Weights of a small GPT-style language model, trained from scratch on English Wikipedia: width 160.
Each number is 500 + 50 x the weight over its row's rms, rounded and kept within 0 to 999. Layers, rows and columns count from 0. Numbers have three digits each. The size before them is the row's rms in percent of the matrix's.

# up: layer 2 MLP up, 640x160, rms 0.186, rows 2-83, columns 0-79
# down: layer 2 MLP down (transposed), 640x160, rms 0.0456, rows 2-82, columns 0-79
up2 096:594550495535425481495569459418507476480520489527572530637470512448446534381483436489516483390533444495538404501485582476562515501449567596463480479531461386525484555481469520508535512486474519537542385527512455519553442515549488522472559539
down2 099:515430558586472472494419528548499514475434514467468523421555438573566457588491568589482538543548569557450627436516418525488519433550471403571503480501578573508438478563583513508402491416504526424542552418594553465500497471510535453473461479
up3 095:499419574447495626465429506590498469603512475462495503587564531566443526488522578536529539472437546546597468482515587563531520548525372413548435504510478424451485542487538471434536540589556447469517468601506472537586530518504451430577494510
down3 100:484537525470518453493518432444485522475475461545462496409504505493583492566519411353436468506553436438489570512503477447459439503547565578436544516483573556581509509609496537580496506411454527529478540504510502486418449503533533590436445455
up4 101:468575461381512516501512485547578496527540446544535524447456490465541515474411497571553601558551486471557503579408493536507594394417528451432463541509507464469501523417532550377511427501593507539571486490499475515543410453526494569442453477
down4 100:530516594525606480460516548487419460431470453529563486519391509502485426514457503500526531530437601539503435474532622509499453578459418564568446402490536533468500442589487513510504594496523535470512560548436517519544487603576559576481572419
up5 095:374648488451484466484490516558578473541517470503495535536521521569595468441456536503504502453470503439470508554476546456489505491407442433434536493511538483463531496478509503432427563532534455470569545519570560521559505521575467599523502434
down5 098:556439527525516451441484505448462429505652437522582511442500466479500540523419492522452570464544525503505604458494519574561538472504527557575381539484420442464499508497472474512506475416488474525419443508546486468507456429451465439514459559
up6 104:575449481466500539618484590521480447526461465535578549546563479547480572464488551447560495465429471467523527541480478521533585599468459477377550559504445536540578509415557483500411515540508526482499457510499457579402497454532479517470497442
down6 104:481572481510479482438557536455519512505491443503430504514491562416431479499539483493475581553605536513462424520472563607458436485488557497517481509471494474449411420483462394493518486373507544544443552382492520572487508424494415568440491556
up7 091:383643533526553470483498495576552573523458610520546481490412458602448549445532535483498478510426525529584522415522548459473525481416551538433505495548528363482512532455458464491511409520426507396502521521541559507518512477539517531512461515
down7 100:570375549585501496545416369451549519464557521462582511499480516496491442457450518577479560499522410483542561523360480461531499524441456538551443438534565581460410535621440465510477562456501538561452539396471439457533541497559579481537515451
up8 093:508534389573503546543544581525546426483453455585501491476491504415532479469499517515503500463644511577570442497549535525502446435495472570400507547480510481582470493550463565524485513512588505534582457506415451480438467483430425552483549507
down8 106:537442509479531425476517492489400481482588565500505399559539494467631497499529508502458427501535505498428463551477562463558444464426576498530611461542484450457528447601415497458454533556492521549488456497531562521493516514481458545454415525
up9 104:444509505446553446426504513472524547491509504464541436535440526606525487486493547534465529402490514481448547569426515512565509524529494485458441638457515436524525508450387523575514488471490450421567513463614516556474577505474476441470513533
down9 100:604528510546425550495498461528511405507414501560534576525568515492437619462457474593378492558452485404596435430504551577416476544450563465476531411566462575521606518522536406439455581507415488507439487489526526525508484509489521531406465486
up10 099:477589477429523502506494538532582540554490430547564557538412543617549504438496549538539510459508520471572543594487452506475510478500485451517530551534544472452480423472443526497384486472500489449488502518479440491523515428514589516482589437
down10 099:487479501528535471551519490538448508407593500451527432543579505538439503416476596469506506528491451441499499505504442554516435576525442513426494562436389506558579571473548440453527512482495466603573466583477537479498467411486564512462497577
up11 110:526477421574508552460435600432649477437536542437459431532519559513531487468475484470548591458512503537537516536505474467483525382554540490600593558456439442499538529488504456485446419444554515596533453446400486514487431566493474460513417636
down11 098:489487443448521492528545455538385498578461492574524634475506485427440560536575499606451523429519545466432467488563476492509494521469495518402446470496413540510530496478491463463450515593434506431499588551556511436600544466429496513498458379
up12 102:534508424478551478438594540588433534450421491481444415500516470514505520509486397505482412514484454527497457473438513448482508392571415477477406580508555476514513473436413476417501503493497465489571472515513545451529519526497504544514491592
down12 099:518512522528495480591534549473542468429589572640537472487439504476504494441496619484505481477498465488563437602558560494440536590556578437476567506464499470464510482552559580502540532476467500463491450462544495536493480514445555413486459483
up13 103:512575504491552519468490456533461534431435557518519516413456503467477582482514583369491578565496475588557471428544542431509498475380465500475487500505525631424475499503465518468568556444563419491474540517544491439412537510406463467524451527
down13 091:484495493529446465489430528492483524449548456513480470500534535541541577472477366443499457569547505535558456527560421489478555483508458551469493499522462538593523489517486582605510462513456582551573478512467556550490422552516491477463404535
up14 095:557497545526545560463511492451536525505528559455467537479546504559418496545494607573498500497450470442478464523417461537467478410600607455494504441466508514534567542535460537538567547529401497510530505554508478493545484538495488476539421506
down14 097:501410497533504561525451553532474389364455435428617464507479553480561549478519400412505524543466447539506551518525543524581504539439447496460510496543488446523455461494533477472469527538623451498477483527455523498565489490503496507534463452
up15 095:567495473462555472484468489528437542571520471523605521522406533483445476482538438432559543516465437579505469501376540486420581503519461399491537579589564598550526447523499516523520556544529517511440516548601473513476520501550521499530468508
down15 100:542488568516469564490472522506538468409486488429402506507506393472485593547503491461489518501444526451503482447584499473547463555545455525428519392441478443464402487499436408411475522445507464453481527444435525514463542487552524490508478427
up16 103:417485529565564540499597497542512366435459548539556484396496520508436511487530456576503408482461535523458511421509495489541539517485608481399586491495523523467491417459479397571567466590533570480504423503485577407553447492509498519474509540
down16 102:479445600444427515495510465539487494543458454494416563569553526441458491531441543502468625565535507462573491564458541535528444490451429521489479411431439484523464433463503526460429440478491537523395587490396509527415495433536473492473554513
up17 106:528482474567601568493439570502514331471509482524500553564512601502524474563460410515584545490523522489554495532478492510556493452563492429478529525459488418587569491505549524494525466470502504496525496504496438363539464422487453526539482442
down17 101:452534520504475478498438381515464560474551488465515513476527451449437564455561558538453465548545465510542522470485523561514442437469603569528572468474523585463452484506409445459502452568466466505459534627507526567460516615454520642402492465
up18 109:500443445607400513556477402437573406447451566521520457532563468509517524448495554583491570393538556490531579541514494561480464546473533395462498523517452534520507482471468479482482483444537596488621502564474478462480502557507411472541479494
down18 096:578529486525492434519448430476502562546505470452459514518452439394405463506447445479468521511477447428459425481581524493496476404518450536468496539475448518587514375568434383511501492575502484437506498432481523479455516530506552504387583418
up19 101:502510425526494547511574514405509616490439529496546526597475417495587470468594605452489482454438516532611525566500467546458399438413562468525500563427479602560493431500554510481468565516463528547563477495522441439462561507429456487516454460
down19 097:535535495516405481479464428562565409401498501450475472410517502505447456534529438445434556488516449512487551450533486496512510452479411578494496541508404460463470552565444454548461459363570371469475477477521451465489482597556510523464452565
up20 101:504406538567582480462535481497439555556464476496504473533524477493596542581543476459396592467584437546466471482481452428495542455479476472599480534494500473461395449435508448486558551553504535477367483500492435458518478527504480473516514570
down20 100:553478422481513468494488589509470407457573511546520579512465524562424484460513608547562475405402471611544476471477557546485525485535490517385489512602508496534571543583506577512502490450563450530659545496545548606542511467497560452564421457
up21 089:574605501532560472566431540533535612576495512602492502450561499469504501453457582581491518488484482386486616452455608505479470482496511403505523510436441426500468507513495533490619504527432586481482498467445527525486509515451533451476540532
down21 091:487471576497489486516540395480474477457486440503488509525555557523524528546422444467478400480511432580507469506520546480528575491537555463492441498569480508588532529568564573480474523365543498497611536498505522448507514533401548414555424506
up22 098:503520510533516552469480510496494484487479471472515611490504603504548398540496494560467414518550521519520532546414535442371452454477474498476444533605572633506514609514532577497548470359487471465469528487507504529555454545514585508581439450
down22 099:412570464496554462459430519488486481439499459535488395515462570546430531436514560450441551468460472507462488439588532543564467481557454472516479439421466385454471477532458390527458499581552486561488539463567534433532492515464523498511516477
up23 095:530456417443509549450498480550497400504511534564606533484542582500488470471548527509478585537484430456499489543525527580488507474452482471524435535552455452595490598470534420481562583483526570449424508508430411506538495519564506484432526447
down23 101:542565482512463533495563448417451537565465494494526554492508493569522431519376470477482496411451512580467375470451582533466519520452600445403503473455463451424466557487466487490475515608550485547501452519539585550485507580499567548563464444
up24 107:485541464474464569549401443525603508515545455504545501484540509415504506528508503468487439482528558402565535563450567513500504607456544464433455419484549562524453523407650426451558458482521476510473583439526523526560513530537482475497343545
down24 106:545440463565477498457501599559497430494469598504418443533477500551408477372456464523511445489436399558472458485501446472499537438511537524548466649517474518571515579476403506509481519472447473461560401582501459521441514510557540462471544478
up25 104:480461459503511444466486474577503502492431448555515583480533519484516470427463558471553431480488534507379513467515531524475557464551424526489545530515585535460526538636455463487525455409480524475515542525586524514501583462544531549522544500
down25 100:544571477477469481526506461498432476492563516466476388523525531536465506592510464453407476490590383461516542481503418463532440505431555484501500529443473466494472497481543547527463617611546431500471435472579567481537433501428529452454517586
up26 098:455522538595397458458492512460475563488416588493492470549411498559518502474444467419492562517504581514453521510473460498482601475520558531467481561622459470592409540554469494452513530462472421429588423561524563507506482553492404505457466491
down26 103:536607418425531492469507583445404464532600477557467462525507494566518550432460487591479519433551484541498469443496472505569517466440507460475476397477558515508568579461526469528523538490518466484498538502495475452452477465532566400555533465
up27 103:481471477479527506613445496498500616473479491438549551539448628447466489495527502483454463415550515520509484523512472507453491492507492404467385478544468479533536592477435490534461484450483539533439471481529480536445510535522479442621540511
down27 099:468454532604484520428541454545514533514520594547482526505605497486530480537484463489523428498584528486447565551492450476536516526531502472572551468482556447516433560484575467563457490425574547494461568382443515536497545467500531543499437512
up28 100:415421531482450496607383525514552420644504566528537532550469465549516456573441518445515492472538499451556414560464526579363592479468431440406448474488432546491565509493451517468432529431519542470515513517541499430474466398451500550508494508
down28 103:447537466484581455442544486417421542386595585506512448532490571554484554541558545556537532598508434529517537517599409451433426530549564492529526418557460531477508454453487450520525480480498527440401458551506527481488497561512565444455540407
up29 092:514503515577476603510401532550508496521452535540541485409504484557496597480543509479482527443484441534504434557517356521530407547523455479606488491447387494528488507530526569459505549498486508453498515494517568525579503512518536547534477444
down29 098:505377591443529538517528410505479467504415522538472538543601564553467466540455438498481559578554462463545552536599621488431506531447431563530531547511460517489503483524452490470451589554510524466514525481526443491445483482488444530495491564
up30 103:421451501490519433522510502436517514463390515607493558503489525455464510509468644489487491458536467549542464501561451478510496449400500482489464555535457603481554486517501453483472462488561506593498433482448489561577494423528452525433436543
down30 108:516410587416495544569540504578582576526556575485531459429537535488471478553423417487430450588475557395495529528452494530487418491484477446529432460528471495537417630523481485609458536481501502544573489444526474550487454499427463569534545513
up31 090:396573566482533513491512454489500495537427607554441509315486612538548507441453596576524468518504476529465599454466535518556521443523534473426432483470537453533579444520603517521508524472440479491547536523415469422583531471478494502444508500
down31 097:539435595470424556473505572536462445458546513457459409495474506570515510526589501419519516554514454575540431489477432512482457458516526561465529394483477503478509598416470557421538396454479586576556483501432466544476478464547450420474543431
up32 081:473427567526542511495443577535649487505514461552549516511517464441588452531405576502505433386494458437467476505511539510536503462472527500520449530516438453532553506540532458392491541537497574526453417524485479478431462487548430475533494600
down32 095:595587437443486447484600483538590554463457481535435460550438482559471515549536581509493542535523424498509554554573477471410517517519481551502479479518492495519559443503594459501555540490500515473486556459600542527390531513422500554509499472
up33 088:424525518513546496534489419428492426475554574487442568480520462451489488514555553412462520481575526499553565484531558556548546458515461478467537458576481632485553487441503483473551516557486564569455530521538482494517524457531581412447528614
down33 096:509495450497535475474589517588503463533577412595488472487474415562541498432532488536534517469391458523537522486403527558586548504439428527514422451531494517573585534495499537434539558514492489442542440420468539490524562435448497477617524507
up34 099:430540531559524547454561496498449494444493518517503561507457540496441492477425551443546461460500435457514496542513531621478484543459578427418416481453486411563481421584468378542548520516472451453495517487558452505585521492453447452533454442
down34 096:538459479435515442565424456506372441575565494416445534624539440440481516414610547514438505444464500468525556522544478520517467487588548502427548492507535504476457567453498499476439467505567449543550505468452489551528495530435602481512440438
up35 103:509493434542543506543558554446468374426450526477564545508526483579375477492496549462580467509483432554530472608494450516522596524430483401485461541504448499535521584422498456544521545419440531495538440410495468542498435481483583475477530477
down35 105:533547488403505425471476506606517473550507479548452401508366514472485448523503585557438568441548500411538430481477510533417408554537532459593451456486481491510434492560419444461503481611535549535436402470508503441513492487446450571402466435
up36 095:456526611406546555421513466499536508510477499562476444531577547517434495608460410593505556525532478436490445402436387460512602493422537440444526492398435491444459478485493464526561547486499423418543461454531503516465453502494458499508540578
down36 095:570502388566533487489539526573479474544515482452430542426423472445446474422475472461488514502478468569595476572546524543421344512547456579575479510613578521568485487527529435470492447486537561639491475548471530471491509465488504443457502503
up37 103:436425486474440472532474488599416452544468586558489511478473482446462506519523535509507591402506532592639457514553452550479451478592405463496454521537538529491477502635536415476511535459543431507403481513459459449554471475457474561585598541
down37 095:514523541528563512418473474411517550485531474420473522498515507534514480482500509464478461647498522458446468544453519456476540524442553519442523490437437438514405495378529491483440470571386592496560488469536469563428604548568466531320371492
up38 091:542419427472468546543361379444544469533461480509510536494538472532502506520479531477458434527584520467517482538494463549448516447607578546416594542516547492519544508487470514481464525470490430442447376497535517459480552498542611558408579517
down38 084:500480603490472462500444401456601433498466478508488506513520462431491522418536482546478450657586507527500482512548451492420511522533641521436461455513506456589496473532469532530488468501500545528526526502520504482454580484517593479520527532
up39 096:584525580515421577473498553480367497496587512505429537495496583461483479506456538530561500519515515470500544466472446452509615561555508550494482537450439401481618498520518482496486562561543543416408531439545530506582502528527518600557496554
down39 096:429500519472498372498525484515598471432507451471470457489459430549564593434430420469543484453543566491498477519551469522484436439442535417520509505479538558494465499487553418400528518498459394509576471499513464575463516589453542518473453470
up40 099:551497497399550506502564506589537389469526466516496599622503443466514437462530433593416502541424469535562477527490371532560489435447529446494551497418571490459553476462569445442520541496453465496496545475573456463566492479475591542425484538
down40 097:488461474523486389488500485498531526554538595476463497622449500442546529583504538495561527472567469398455499466457509515483533548514487565548464510505599454517519545551429533551448489538570530517497516581474550568515589596522470427519513502
up41 100:551491448510539623407441554434498570563523439452559590561461468498507481549507522529560534532449471582537548637555436514553472457469506453544541530552457568575437454502559532508459564427438543582504457465515436468508460600482499463451588407
down41 101:484530591472450480468574528540544532415495486610424405407493507473527517498512510474346465442597518467467515441443497482518517550514478533483464461455449450481518553488399487472517426593554518405484574466459541520485473443600532524608408547
up42 106:440495533470423492584559518503542507474463505495550513482525584428482458502391597436520522554538542581548542549515512465564547461562468508492470558551470437555485522433560534525553564407494500477507491443570483470465494512424449478597500531
down42 101:490599434453517477486514495638467503457565580457431508489488454418495452409452507538454454488570470433490454499551492552408478491474548473609506535528581414522524470515504552488439415520497565551461490460482487484481487508533468485528553475
up43 107:535496501554530508512484500583502392524472518548503501513524500521603568534412567506506515546460495458618540541497439557562502437437440608531566484491460421505572473444605468483542524521494530502528595469527491445465485429407456568451512480
down43 099:426555509557497518460408428460467559514509530502496537524519488526524581417502452505488343466547502407457492542448540439449533514526559425495457521434462530545511543522466553500469484560491534528623448475503507536476503513522579472445529486
up44 103:466438515399445479536475538496517473557520472573528465501455500405530442503539441420513454458496534519554486479566448477505525478525500520531571537475450475474552444503462575557500481457580575482491542455473445454520427494371441527454592526
down44 094:566585455492620508475520501560506451467544479367489505532580459445508426528479522475486491476530494466422452508447454441506485476510513442463511545481568507460493575526620537429568631532420525551514495507550520545452497560661524498495469524
up45 102:495479594589514448537552633450549498505520553515487544543468576546488510433468499490440510468551534467498516479523425567487564531450533463537494549471400568498494514422425480472635464538643462484531505488599534467508531455502447411529523569
down45 099:430486467569582424507509479481477494553418479543449536530537456547544391537543512547602494593527520614573437538504536537541467472448529635488465474477521467410542487537393480530509481436531480476481507494542587486628476531425558495490447516
up46 097:499495485467522414394472501452550527469471563413426451544490505482542517514503513499451545417556545601453466537537523565402559535524473485473374571555521470542552564460392460531500482480519499570530524509513436518505493491565493418551483477
down46 097:559501479493489540562468493459442477570568608599476461475584508536416472449476480514542417482438427506549588503498491513597536525457461495460598464470488528466453532490596518504511482477540487427594506486525395465524517452455490571513470537
up47 098:447526460430522503444479455554530564419490478543515441534489475412460530513408498491601465442423415425544612535472518530489539552428530485496452526532463471496399497522503446542442500480479422482558652497515513422496523433575476477403494513
down47 097:529529481508453537512531502510432506502594515437462455518537451493520498454541529510460508491473437483543536438563424535393456471542561589451599516374483493487577431484473419586593521450573541520522489486469475443523504484396476481519541436
up48 097:525528481484522621532472533357546456425546558543494462571474540430576559447502593512477504581476454461561437544547496546466418472474523497509469473502472531549495543483498447470460455553585432468571480533438484523561504520572470393495519459
down48 096:537538446511496429486516452535549562534391537498487522455523457518567519519547496522479530535448557478461485542411378485404574479502477595517523538511521524481509496570471666527488560467504550492513572568542478501395462528393554585458490562
up49 104:547526506572520514546433483492521424509462560471484562450458439405506513549475535456479543524427577470519553472469449429554615458608535490552509426538471514478467569432430485440531463555397490486513454462511498503518550558416452506483482540
down49 100:496410524586613509508471477575509473456528472520510528511514572457493474492444463517488427497541479546471487531542519372451556591469559557460400444447442496437489529526479494561476610512486450475482525562470505516431444442480540506567570453
up50 102:477471431500425535441458525586482550482429454466533428478538450441504466457546388512467554466522566506531537487585519540560524487456461495495525492579505511579411580526469472484577448465466571591494468431506537504402471493468468456440566489
down50 101:400503507529555480566517511481589326477540597504487490476475534518527498488457533502550450448466470513543509492431470419462456503565517530503482446498462566371538496483604514551463566452648476405491531568468449496550587485543462491513425478
up51 104:516536605559527575612405556589501538552496501466519463529589458495404509531543534512533482440509521578511562536604439476475397490450448541460496505493506524474509561424538496466570380419469530511530474535455495548479534573559481532467516574
down51 103:495491395395561460505473456476490456463410408540572518470466476391534536472542480451432513424491477515563542579579498395481500533441629476539531466589491437624478549503443514499510494524422539526506538512519485548508496535471443539530471450
up52 098:472473520570505460497503545484544434431392540418579498413533547537520603514500538562490513459425524472402522457598452464518475476483468525443533478396509594499495452416542529514433511462484437524505602457601513509482483502460499480517505524
down52 096:596480462529561491474423485567475509569443488573500470558536487595514399495505481507526535440500506551490469430445436511473443476518480518468420532528542403455540525499538530518517463552607498503541538455520535591507519421475499416550543492
up53 099:548454478511488666435427524478433455530502524416564408549480551423429514512445409555475475524416467538531623511449478473498556538434535470483451448503470503467593560474451550520517465467541544444477541544480490417526459500468500549571480534
down53 100:404521518533498445565515452553532388528582394507565553503463562541588430516455519527556530477589564401523475497524545430561533389414522611543485464451555518398450532469530520495532460457462477537465480530474520530560470551486475502477524401
up54 101:485539505490525454536508540592532470519479525522548459414566543542409464562532462489501545563452472417455548491538460521591557533578470505420524522436580452514591469512515488443621530500468505442532586426478480509524480514486568521438606442
down54 103:492533469491572509524558423503421548489520484519541446446504486484649367477508523455454486508587539393487451557524437416500465493525537443529509471496428522511461524444501510526613469519479551524569503506502480440438516472533470492450432478
up55 105:572474482518496520626621447460537478535419454458477492463554453520576500447432589513500486432520488523561462466562482508577391526438476490485498492507507385454543438483620539494547548531472459473465534439542515460452480523570423486576617567
down55 107:479500484539515513514528592462521452500518440529457468491463527483509549588469592565489569543568527549454464523500459464444529569554463473419528442524540486549481541493465432555402557512441441521501462450429462532585560475412499500469578517
up56 103:367412444502509477414480530584589540567393515453537471459478550443515484522533458455509491399474459491639440525504482476588491498497529462480434559442458523527465544472477493507522565576571510501494599464485500435563451405396434487556514557
down56 107:486506616480589479559501507511445413493518481455512552388524472540482477501492442567418427412536544529510476454483489504372545415452387509482420483451456511532539545569501499420530445410461455445449500500505492453472498495500510532493643511
up57 099:469438523467459561492393446478467434477460527489528507462626458538554505469507547476484506392476438557441579472468533596471454458498534475553448494551490464441497494465478557513452472500506512533445441535499527536549537528509519518416545428
down57 101:473527503394484398611506517553537543520494538561538553455390454431564442507522454487571447571533494482476486518534578480528552541494519489337489531470494547460498488566544482419540522508507398483537508385501495447434489483370549559550496465
up58 107:522493508503530519544443477475533529558501569499446453479490476491399520591487425475533494498495446521581497424470477462399514460542484556497405529610483505450505564571405541551483482599514471548522435562477659538480491479439433554410514520
down58 099:409493400438460509485512549548490551486484527460522493501518551513509455494420645508430473482472543488528556486419420546464515532514521514606570443451505443515586546573530546492506500479437494513496504465489385440523519532564587446557502422
up59 098:509509437498483518386524522458534423504469520455463493518534493486481468430541460438495480474573473530454507553408449444501539486531420489509557397587527593584434492473477506468450428514585551522501497567471549533468556480550533533529492512
down59 097:570508573508548563594463496467481534531582465485573575495492518465532467549463590569478538554432450476539445428565532475489490540540568540482448601476551436393483552557574437520548495463483428493459498428471437533483486477477454465519474454
up60 110:451465524500481466495507524564580476530431552418556551566548524469461467513525531465500517517537510505476474461511433540559439486530515431587544412505450457569474406422578529486435477543583526476441567458464476501559569511406533526499419511
down60 105:536421426511454481525518514512488474415561499503494576442553447456582421510488526479438503361544482435531385606459521476420461495428482538449558547464513488525536461584546528474438534494480500525477545517495521466418477565573484470626517436
up61 105:478438514435485547551450475540589557586464490479428546477456440629450509524544537530470581482559435457627567599566410497493444498497482414479433484408488487514463451491503486426507569441566516580505479546569506494540523477480446484447450506
down61 104:385458508461559512559572440494458530590419578443541463548449617429526486528480518410496493531518534475523454512564485487463548452521510451635541537563498358476478551499418464446474503432513498494435531454423501502496512499447505537485518435
up62 096:509509519414539443504529526536530473476451544509595504484568516539422489473507461534565467467532471532512548476549565466545520477522545530487445448548411546463509438381453498500500528425530460519694492437502522429555502516442496542456588452
down62 101:515600432563492442568496515550545411594569492546407440430480491469408453528517455487456543473474528402541560516466476473452486519476412494555449487495543495454550471579502494448489486414492425553473434528540498499497576455523579479526409580
up63 101:503554556513498547427467512491554528483474474504511556534503554482386430494521542432494413533508533445522524502505618447531541395440522483448500563491567402671436509508500491527531460496484494415521526490515590477499621459500537428521478486
down63 109:467493518548518520526499492518509453454554559516488464564501543539490505552505479471521521466557409542493552458442379482610503510550341447601552516498523546572568455500546467650394446605593481501459457512487489609535521588503520484443437478
up64 107:483555511531549458540450477535576536533458637518468491478478524441473502404526458630497495515574453600506475458434540511507479469610454568527551427460448440423518466549522514545490483539556436482505563393555560550462515447403473512443534441
down64 105:502466443623483422490540529439481558568449434475523458495534535536459478492429484490448456529478511500476536525520567423413525551473542531468429566530561592456469522491598447563532478583515553456450429426519551462452454496587460620495499530
up65 097:557484477500524528508515493538518431567568471449596495386463596493422479539466550522485587569418488507477534493490540517501535495464501540581503497498433541415575528453482482440510571557554366423542413476494509486524464544573470456482469592
down65 095:374563578602500522457502545453428546516393550483554441502546458536535540518463542468522438540483546478518497497498492537494479511543491438418578534463517477453512530498539495433504574554530631583539518610526581495503594533457496528474536428
up66 098:416512514523499434534419496504594513587454546501461587484564510532467486495438505525649499408488652517594489466561458564583456461414517404533550498497425506502437506506492451450571485461431544517448545470458584435532465563464469545514580510
down66 101:560532469362556533491581506498496517512536544498435568539455450435494520572456556482422452469469439362440399525501603501509471496524615568531515439484553527458507491505460511512411587462643467457519423424442511509540509467521495467468424410
up67 090:501533487441509438339497545590519480482504499528504474535538475646436503580457467436510601445545453480438508498534550433594502457500536433457463487526509497525452475522517431535552519506468472570533519553530465476548541582554530498451454521
down67 100:520477550545470512578542511467440437534586455489612458478490576419516528432491582492595411594485585541513523465484460512428549458528497569452470536473485508483494504479470534425490537427519531485540496440586620542465498502509574487510535511
up68 095:511464559447467458579520513623456400533438521496558496559482498542423484535472433471455475446436482454479481539460548504500539522641469537551412470546517543494499485512449557472506610528580411458462470474476427500558470529439386595544421434
down68 100:554540454451499499364555491430453481473558461549393463489507558484446493494516530524546551463452516543493518558509463442513511484445476522465554593570588484492494437486484538530459392413524554540465549531533526566551505462482552483515561565
up69 098:484546511384569495558437566565591516505490474438526555571506491528550417495453509519561488551559494577467471555568487489532463521490493488496514523491506489493571417478525424488424568410546584337531517514490484490559527535522469550408490471
down69 103:516607481595447417537561417490427497508556480445491609549529547512417511470524496446476524516500550470408503555476545591538482516461510549519472504482485521473518487543512531483489472492556492625475575489453508420460435429518501397449528470
up70 101:457585448397417603504458518493519392475585551470476516576563533538468485546477537593528427485523533496541537587592461502495483457382497517538549537518527472405472577495494512419472423490529493425554518595423534569486525508555467387414448570
down70 093:527414481506476467390474443514551548469471423546480454553418564540558499514408529441555527528465487489428536546431487463538535480539548448486501493575549503566452391473557495533495572506473513416550525513546525557480454533525554531596505480
up71 095:495523503514511559551505546540587449432485577449430543434497509422532542503462498364575526634477483538502488488558538580553470443360486430488511460435442465580520468539484526550440547538558541476468520539533435463492539423515485524465572474
down71 097:518523501410477441372446481428493432455435476544596476530565469557450427527501476486509545500499474447487531572406491471513570542485494556452446415505585444561510523402496481465573483498474494512559534434485518467481440424567430520471480462
up72 091:592498476525417498516386550644557470504558473508558425569499517514492521473528444435475503585493459508546471502523440446395557486426504530418552596531602528533464430401511461500546480485575571515521526538538538452456511516547550554534570502
down72 098:448533537436565516449573584398443509584550461572448510553546488526452469460466541515595495492476479482535537509477474538512524500502490520500440523486435398462557571539547493493440518419383387512523451552422508525509436430547527401552466446
up73 097:554530494496418567477456462596593551540438395507488466574510492597539485511452466501595451454469574478496465537541524482454542468506546418472493495493494529461450416440500509302433475472434473580509429429498511503481468509441461538527462507
down73 096:373522455482538515504536598497402451507569584496493479486501538484544479522509442482483545482571396572552492491516526478439436491470535560513541492569537549510532533551443443656572512564503493430451555474506523426451513542580579421524518520
up74 108:543480578532461554525495487600549571510537415422490604434539446513411516500507476387531509443445460508472529488496464496418482524458558502446385560514437443535543522558450439518513509467559453489424506478479414494558427554379521512537467494
down74 104:502485460518424534460505410527465422513507494564516478546465554419547394457532483615539570532551589403481509489535503484488537542481481494482457442491553506494488516447487485409472458495435516433502515448437597582475534493544500511480413487
up75 106:553495500478529425534513507433455539538483497566391504538446465475462573475496516443503476484547472564569578476485588568542525456562449595400575415485472583546538517450480513552537511505554488498519470540590509428445490527428526478429491469
down75 106:424525528477470560538498531473453507483439530485464558443548595478555439530646505484464463470498502498471455521500541463554575492424478507525501560507537410484496475573613393479497531483442481593477552498338499490497482460532499524450541552
up76 108:373438452451504489500514405546558455438513525643412508567505498495566578436453533476519471454463514590596486507568454482581525410521496436547547427481444477437562527494480531539534477505566492485570528480475630593555502479494404475531533425
down76 101:562573537546578558502502472393507478558508486474483540514587526481488527524537494462417544542509547429471392613469542480525473474418489555469424512540576402458420572426466479612518539623466559512478429416451461460454464447495504484522441479
up77 090:471443509452592467482537516580485544541518442456440534538411487496498445434514541444558391457556501550610459500606488436471554465544457416474484523521511526580480446425552465480414513626471464464447436567461481465537519510519444425435503480
down77 087:501492529475430523518523557368476448464402586458600463449533463558459516543449476530464563506427424551457465477400491456490470469447558515512442464487593494434530447640405553543556574443533549454533496481417483480467461500542523565493498494
up78 093:477541417541571476484515505422571498473495517557421551415449466420490411445536434495484482487509436401563560506475513538503523549487489509456460527483504593446551409474510537490509567504594442416537481477454469521554524521409414535473533450
down78 099:425448524483502496446417588475544511493484453441549514547510583410526565421485487437448468535442430508518486538498479554461549586509605571561596562547581404452554448427481476432454497458476490510511622520476524486493602448467494542569468422
up79 099:581587436529544497420567582591537506480491523495470481464537536487467500434448577556521369559499497561543551484536474494511501494490522546478595527475436526490454518561578469466476492608470478551516505455577502405569514603483523550459517495
down79 094:368536482530478547668462434492512504466515523499503535451491465539534430584495515563556495410499519522530524456498534507479457467498469463540523487511473427584477533485436558631547517498519489481516560566495439505423541550521566498495405546
up80 108:498472484401412539514507410481460447574449507443577469527470521450477451490545561532525493512620474453538455582563529569519423496373521431555571562396484424482529591539509534457565547465508493537601612633520584470541502465452513400445495558
down80 102:590513480557515540502482587530481579371494580569461504531511565543432448497576584587549512430435432515486573426499472484455585527523525463481553424529509477532364460492588456598459388461436518467475495499509485553497427543513550433545460451
up81 106:526508543461566441462490598537472557509505516388481543510384598485481535549549551504464484512467515578484535512578494476493590560484479516598471537512416506587509459523406563523455520544553501524540476485458474436446465561528466502487362444
down81 097:458488556477473559500437461461546405581511462505434439573516537498484538460470377444444471452526490575553450461540538487466463499554485445390526433393551536496570405480450461586514423514416562453410564503463521516535487582499533481493580462
up82 116:571445472506571587514502504570444481560550539492495468580524465553548540581488440568498459486518495527564503426544463581487576392499536495498538492438460457530584533442429475472568477398499523539418517647589494379502492533557431606466513578
down82 099:602436502529483485464513598500508606549449554548378524494375480463496579544546541460510513512457492574570471587537491522496530519572511562567499533440539489451511497428531500492475352491519446497500506493600502496494488479549546472490463522
up83 088:437529384427460576569529488560427504581396502503481487445440470501499548551454538504492555516548494417476518453512575557497488531450497513558434463409523593528506555524581441474544543525577446543489511527451429472532497475535458518443499487